From a checkpoint of a small transformer trained on Wikipedia: untied embeddings.
Each number is 200 + 40 x the weight over its row's rms, rounded and kept within 0 to 999. Layers, rows and columns count from 0. The size before them is the row's rms in percent of the matrix's.

# layer 7 attention value, 384x384, rms 0.0761, rows 349-374, columns 0-127
073,149,227,198,215,133,246,129,123,199,209,124,146,255,219,150,204,219,115,199,206,178,159,198,169,221,113,152,175,214,185,245,174,198,219,157,236,236,199,209,214,222,222,185,228,207,299,236,180,109,268,284,167,204,210,215,185,222,149,215,192,228,187,220,189,165,205,175,221,168,153,145,199,122,269,197,207,240,243,219,170,227,179,173,155,165,217,183,133,195,181,169,240,200,261,275,251,218,209,169,189,127,198,184,197,231,224,144,243,215,132,168,259,192,226,144,149,195,206,196,174,183,146,263,168,238,198,304,284
075,176,206,190,119,177,160,179,147,215,186,112,225,196,219,145,237,95,198,188,179,231,281,153,147,202,264,154,163,186,145,264,229,213,174,181,187,203,198,140,174,210,230,256,203,214,204,148,188,159,182,208,154,241,161,208,240,138,151,227,205,223,183,262,261,214,219,225,207,191,276,186,210,203,204,252,209,139,137,250,197,234,234,262,222,299,100,270,150,273,160,168,188,207,216,161,231,209,210,186,206,212,215,163,211,187,224,212,201,144,254,145,202,208,249,200,147,238,248,214,198,182,314,215,214,212,214,235,238
074,227,187,156,227,147,211,227,238,222,152,156,270,173,164,147,260,215,182,242,290,193,219,205,249,266,236,193,219,226,242,241,185,157,233,239,266,156,201,238,175,237,230,179,203,180,161,211,253,227,178,237,154,213,233,186,209,184,141,153,201,232,184,199,225,267,238,218,199,184,254,184,193,258,163,163,194,238,209,162,188,184,236,216,160,256,197,205,232,208,247,183,165,180,182,142,275,205,198,92,142,197,182,235,225,198,182,169,221,203,244,150,170,136,159,212,206,233,158,196,175,218,169,193,177,238,194,204,173
070,215,204,195,210,133,244,199,257,215,183,126,212,276,128,221,205,125,205,155,214,205,181,200,228,307,210,182,243,223,187,169,206,150,248,223,228,195,176,152,214,193,175,147,224,214,209,209,207,208,158,290,223,201,259,151,265,127,106,151,237,260,243,196,220,212,271,156,207,197,143,146,242,221,165,163,192,217,180,177,165,161,140,196,153,247,157,247,200,255,265,180,190,243,223,121,202,310,167,186,220,222,213,219,198,218,133,199,185,278,170,134,217,181,232,167,202,211,183,239,193,155,184,141,204,201,131,164,213
078,200,198,205,226,155,242,263,223,129,156,251,191,156,189,155,211,222,182,268,181,206,254,224,255,168,264,182,180,215,166,184,163,248,179,234,151,258,166,159,182,164,130,208,206,181,203,205,187,252,84,198,228,190,237,278,197,112,240,202,161,184,169,146,209,167,202,180,188,228,114,256,185,188,258,208,254,184,204,206,203,293,253,202,220,234,203,244,201,221,252,191,176,131,192,191,108,231,289,268,218,165,209,209,248,256,140,206,242,152,237,198,248,265,146,208,192,195,200,218,191,199,209,266,215,240,208,143,134
084,164,173,156,181,128,164,185,212,207,222,199,185,173,219,263,204,167,216,182,204,182,201,195,252,252,243,176,242,210,161,139,187,168,165,175,211,240,187,213,231,220,251,218,214,203,207,154,239,174,222,193,196,198,184,193,214,215,176,165,196,285,247,193,208,214,257,195,200,159,243,167,342,212,177,226,125,241,207,191,145,118,218,226,157,226,193,133,151,169,144,186,209,284,190,220,234,153,99,123,140,218,189,228,197,253,236,221,142,257,240,125,249,128,233,214,220,168,177,233,232,262,120,217,146,168,203,180,181
070,214,172,155,174,198,262,218,191,164,238,197,198,175,159,194,212,133,208,262,217,155,183,230,178,245,176,203,207,134,209,286,209,183,205,195,219,130,204,199,238,207,241,222,225,209,167,245,183,206,177,187,186,236,165,294,238,175,209,209,230,190,162,236,228,152,234,202,169,146,141,206,265,164,217,215,169,240,255,173,123,144,204,175,181,233,195,208,263,248,235,179,230,178,173,232,233,230,282,226,227,225,237,218,78,211,163,192,173,159,264,182,131,223,157,227,186,182,203,157,122,160,158,191,134,217,223,156,175
069,150,242,225,242,156,223,219,166,149,137,213,200,250,206,191,191,217,175,149,135,199,197,119,294,132,138,210,242,214,172,197,187,186,188,186,264,263,133,139,286,179,248,172,185,180,236,185,161,259,253,176,187,112,263,178,201,131,133,208,267,231,172,135,141,186,164,190,224,188,109,232,153,188,198,135,164,233,200,166,236,215,149,143,205,208,269,275,147,170,226,206,167,218,230,201,170,175,159,192,206,140,175,220,244,173,225,151,157,115,139,246,217,129,206,210,185,245,162,253,184,220,193,172,256,260,242,172,221
076,157,190,189,142,201,195,260,118,161,247,156,234,128,157,218,256,218,202,270,243,184,137,130,236,171,189,284,221,113,186,217,195,168,184,203,298,252,198,198,254,161,222,156,192,265,198,169,193,145,232,141,177,177,187,187,176,212,95,202,179,207,218,225,161,229,176,146,154,205,196,225,219,194,153,251,139,207,218,178,229,151,222,172,265,228,128,278,205,195,248,177,212,194,163,216,180,253,253,234,236,164,173,211,174,254,212,220,206,213,303,189,189,212,160,207,259,222,248,177,219,209,225,204,252,244,261,120,240
077,253,176,207,276,210,185,174,236,223,207,157,150,251,196,210,147,191,179,138,194,189,255,189,172,175,178,243,169,207,207,225,244,194,192,206,154,172,196,141,196,212,169,223,183,202,233,244,260,205,259,225,225,183,220,215,145,222,173,141,204,203,162,248,217,221,195,211,255,183,209,195,178,215,139,115,172,159,279,257,157,153,134,95,222,166,239,215,168,247,189,230,215,198,168,171,160,189,216,280,293,200,193,207,196,153,214,189,235,170,155,200,198,171,160,227,220,242,182,207,165,224,237,218,203,205,262,235,187
074,172,156,151,216,177,174,153,243,229,219,228,204,168,219,179,219,263,111,237,174,227,161,174,181,151,236,211,216,222,197,224,170,209,197,145,154,235,193,192,215,208,212,163,235,178,172,255,220,240,243,237,231,212,197,225,188,200,179,263,160,112,161,161,214,170,201,211,193,163,174,241,169,199,254,181,175,123,241,213,134,209,229,126,262,159,241,198,185,115,147,163,280,166,233,162,164,209,201,218,204,165,237,164,197,250,182,186,168,124,235,183,209,279,221,249,218,183,137,217,200,219,281,222,182,210,193,218,148
070,206,180,161,262,215,218,164,193,215,204,284,157,144,174,167,186,205,218,212,142,189,181,260,198,154,140,210,201,168,228,227,220,156,175,202,196,208,201,260,187,146,227,229,239,199,208,273,132,161,249,137,191,165,172,293,138,113,236,177,220,183,147,186,193,171,119,203,234,236,132,206,198,187,167,264,168,348,159,218,220,197,190,177,173,240,240,239,202,244,220,163,295,178,155,268,258,203,89,210,119,165,246,237,144,229,231,248,165,144,238,239,211,266,245,241,158,215,125,185,201,201,124,199,229,175,166,134,193
079,151,216,191,133,229,177,203,181,163,177,253,169,169,218,208,195,181,244,209,230,190,191,138,158,106,185,253,204,208,237,197,186,236,167,177,175,131,184,194,233,205,160,146,151,188,218,260,259,198,202,218,219,227,244,160,235,197,170,304,198,228,255,243,220,225,211,188,207,148,198,151,228,197,211,148,234,143,255,193,172,188,187,183,140,182,183,183,226,227,258,214,171,232,250,192,196,135,232,195,282,175,166,186,208,158,183,159,216,249,130,214,162,194,181,198,177,114,211,272,201,108,226,170,237,239,179,245,104
072,115,226,269,265,200,177,201,151,186,256,240,183,187,178,94,249,192,163,174,231,176,202,180,268,126,290,145,182,238,194,199,219,290,133,202,211,187,227,170,196,168,155,167,213,179,223,204,229,196,119,180,137,180,238,251,204,214,176,127,243,237,182,208,166,205,174,218,207,172,123,181,144,191,165,123,201,170,213,187,237,215,154,190,234,198,174,215,207,257,212,203,269,203,206,187,186,185,216,150,239,211,222,212,217,234,220,239,273,173,182,197,127,238,208,226,183,195,150,156,154,277,149,235,225,197,188,276,193
073,238,233,228,208,173,180,199,137,177,142,173,209,183,254,198,230,192,191,207,256,217,212,179,186,229,181,230,219,108,221,250,213,282,214,211,226,201,180,223,286,209,255,275,192,125,207,195,166,195,224,177,202,224,247,236,210,181,138,149,218,176,222,221,192,301,133,132,233,239,158,188,226,172,227,212,231,230,232,196,176,207,197,189,272,194,125,253,205,261,135,162,202,258,219,218,196,290,243,249,291,146,200,195,221,186,216,212,124,201,182,229,234,181,129,90,185,190,225,263,176,174,223,233,184,203,226,202,271
069,227,258,186,196,175,231,218,180,217,144,113,235,258,201,197,179,198,147,140,129,198,244,140,270,262,209,257,145,145,193,200,195,204,208,212,291,256,181,171,231,173,216,224,234,242,228,271,162,219,130,226,257,221,270,212,185,193,134,132,195,249,237,215,228,270,219,245,225,156,158,190,201,164,153,180,204,206,160,163,233,170,160,186,279,153,166,145,125,166,258,222,201,234,234,172,238,291,150,191,264,181,245,227,250,186,171,149,153,207,188,219,238,181,177,130,215,203,213,181,233,170,204,207,291,254,237,260,249
072,181,196,152,212,200,176,270,200,285,192,176,262,265,251,222,246,124,192,170,250,227,278,125,202,204,193,252,160,233,232,106,168,149,138,191,200,198,227,219,240,251,175,183,159,139,201,252,224,215,177,217,239,185,205,215,185,148,286,201,222,207,149,205,193,170,269,254,146,124,237,200,168,169,157,238,224,186,203,207,195,141,199,203,102,263,205,200,193,187,160,194,190,241,155,156,134,281,238,144,180,269,236,137,200,160,190,170,220,194,303,161,229,196,222,240,190,161,241,193,108,251,192,226,242,204,250,257,154
079,184,186,148,176,249,176,157,176,240,266,193,153,159,216,264,212,163,207,129,137,211,207,205,102,273,250,196,224,201,179,221,242,116,195,274,224,145,169,192,196,182,201,139,168,138,209,135,215,158,162,248,197,213,174,196,240,223,123,160,229,187,234,236,208,211,220,168,246,208,284,85,236,205,174,225,191,242,177,203,138,210,151,263,175,243,262,173,179,280,199,192,259,253,204,239,223,258,158,218,220,238,170,190,172,267,245,155,159,271,223,181,266,251,184,201,133,207,137,208,235,138,179,201,213,115,199,195,196
075,176,252,243,230,263,239,218,166,139,223,219,190,195,185,145,202,237,191,187,221,237,190,227,282,189,213,134,177,242,210,189,182,237,194,189,174,201,197,182,184,192,140,286,245,185,224,244,150,238,217,217,175,284,171,240,99,99,226,235,141,259,146,197,224,224,136,222,206,237,186,194,213,246,217,150,223,228,134,235,260,170,171,253,264,165,155,266,185,230,147,197,188,316,211,273,238,166,133,118,153,193,144,254,155,202,224,263,216,260,218,179,145,186,198,175,197,206,203,153,208,232,250,203,182,153,184,223,280
078,202,297,198,121,214,213,178,182,212,242,157,237,223,170,195,178,255,264,236,190,217,150,188,229,209,217,204,248,193,171,214,237,216,203,187,149,153,208,219,254,195,221,188,228,284,212,290,273,179,206,180,153,230,262,150,225,231,245,239,163,177,178,170,216,199,226,193,117,125,131,197,258,149,293,159,201,191,167,247,204,239,200,127,162,156,250,129,218,200,228,198,181,181,224,259,223,143,223,215,251,201,234,171,212,174,243,125,120,227,192,189,180,193,182,202,224,212,151,198,172,70,231,143,190,224,240,176,215
071,166,177,203,304,159,144,170,201,216,236,249,124,181,249,266,205,218,182,224,177,166,126,236,186,252,239,159,232,246,225,169,181,130,204,223,174,166,190,221,143,149,211,184,236,188,214,195,234,169,266,208,230,180,179,252,285,239,264,238,232,205,253,167,174,164,234,207,167,196,248,169,246,199,235,188,202,111,171,154,186,157,231,113,151,130,165,157,179,230,195,212,214,243,222,226,174,219,164,218,235,169,140,152,268,171,218,166,255,216,183,178,230,219,199,173,186,206,145,215,175,145,172,171,205,225,191,253,181
076,199,101,193,284,150,188,233,196,274,251,183,226,197,235,234,266,120,198,157,201,176,209,171,185,201,198,180,173,181,162,178,190,211,216,227,220,217,254,242,185,216,219,221,130,234,180,150,198,163,245,141,226,238,168,161,171,179,218,239,157,207,202,225,191,250,198,202,232,240,297,210,183,211,116,253,151,192,232,181,185,246,207,234,139,298,187,268,186,227,185,208,145,139,218,187,212,180,184,134,188,216,175,191,174,172,209,245,251,195,246,188,182,201,164,254,225,238,196,177,296,173,171,309,186,199,163,196,266
074,235,222,186,169,222,192,176,259,266,164,176,164,241,240,254,209,178,174,161,223,184,274,164,152,190,208,254,158,157,137,215,219,213,158,186,135,183,191,273,226,189,223,209,180,226,161,158,242,191,185,142,163,215,181,211,307,174,167,211,184,238,212,176,208,187,219,262,226,154,176,171,175,131,148,163,228,237,172,157,285,142,198,208,171,169,224,160,153,168,237,198,247,152,229,242,119,285,149,211,216,217,261,196,195,181,130,214,197,216,207,205,148,246,251,219,193,201,244,160,181,177,270,235,250,257,241,218,207
074,153,187,178,201,199,188,288,193,237,180,255,219,137,267,202,123,211,209,209,244,183,188,185,255,149,138,223,188,198,226,244,208,156,202,135,170,232,170,230,253,222,222,235,183,223,222,281,178,162,252,129,185,263,169,162,235,232,173,219,221,205,218,212,183,127,198,205,233,197,244,214,210,246,193,212,219,246,145,180,225,200,276,218,254,237,216,167,175,216,204,202,219,177,162,221,126,268,239,188,177,151,235,181,264,202,233,219,290,138,128,208,180,227,182,194,171,212,275,238,141,124,198,201,202,293,160,177,168
076,218,186,194,213,117,227,182,217,188,150,218,198,226,212,150,227,162,219,187,268,205,158,285,214,138,228,156,181,187,228,223,155,161,176,286,236,149,249,297,208,230,222,241,238,151,217,254,193,177,154,329,214,183,223,192,164,220,264,231,168,205,155,226,212,240,160,211,158,158,211,217,219,184,138,202,191,151,168,185,162,229,207,195,236,225,217,297,237,211,197,215,177,149,164,189,215,193,256,179,223,214,144,188,139,211,136,225,245,100,223,163,212,172,171,262,243,182,233,177,236,199,148,175,266,192,221,172,190
080,130,226,215,123,303,211,66,158,208,215,153,117,244,233,203,258,231,215,201,215,218,174,148,118,188,198,203,164,177,249,240,241,249,168,129,68,186,158,231,158,192,182,225,158,141,178,172,210,178,252,203,189,259,161,91,241,196,189,213,202,149,253,210,190,171,150,165,174,207,155,176,177,196,183,184,188,226,242,256,251,197,276,252,238,122,250,210,164,240,124,177,244,201,232,246,209,189,199,273,232,215,164,175,166,163,199,127,168,189,174,186,182,233,209,185,129,212,232,154,241,235,304,195,185,206,251,233,165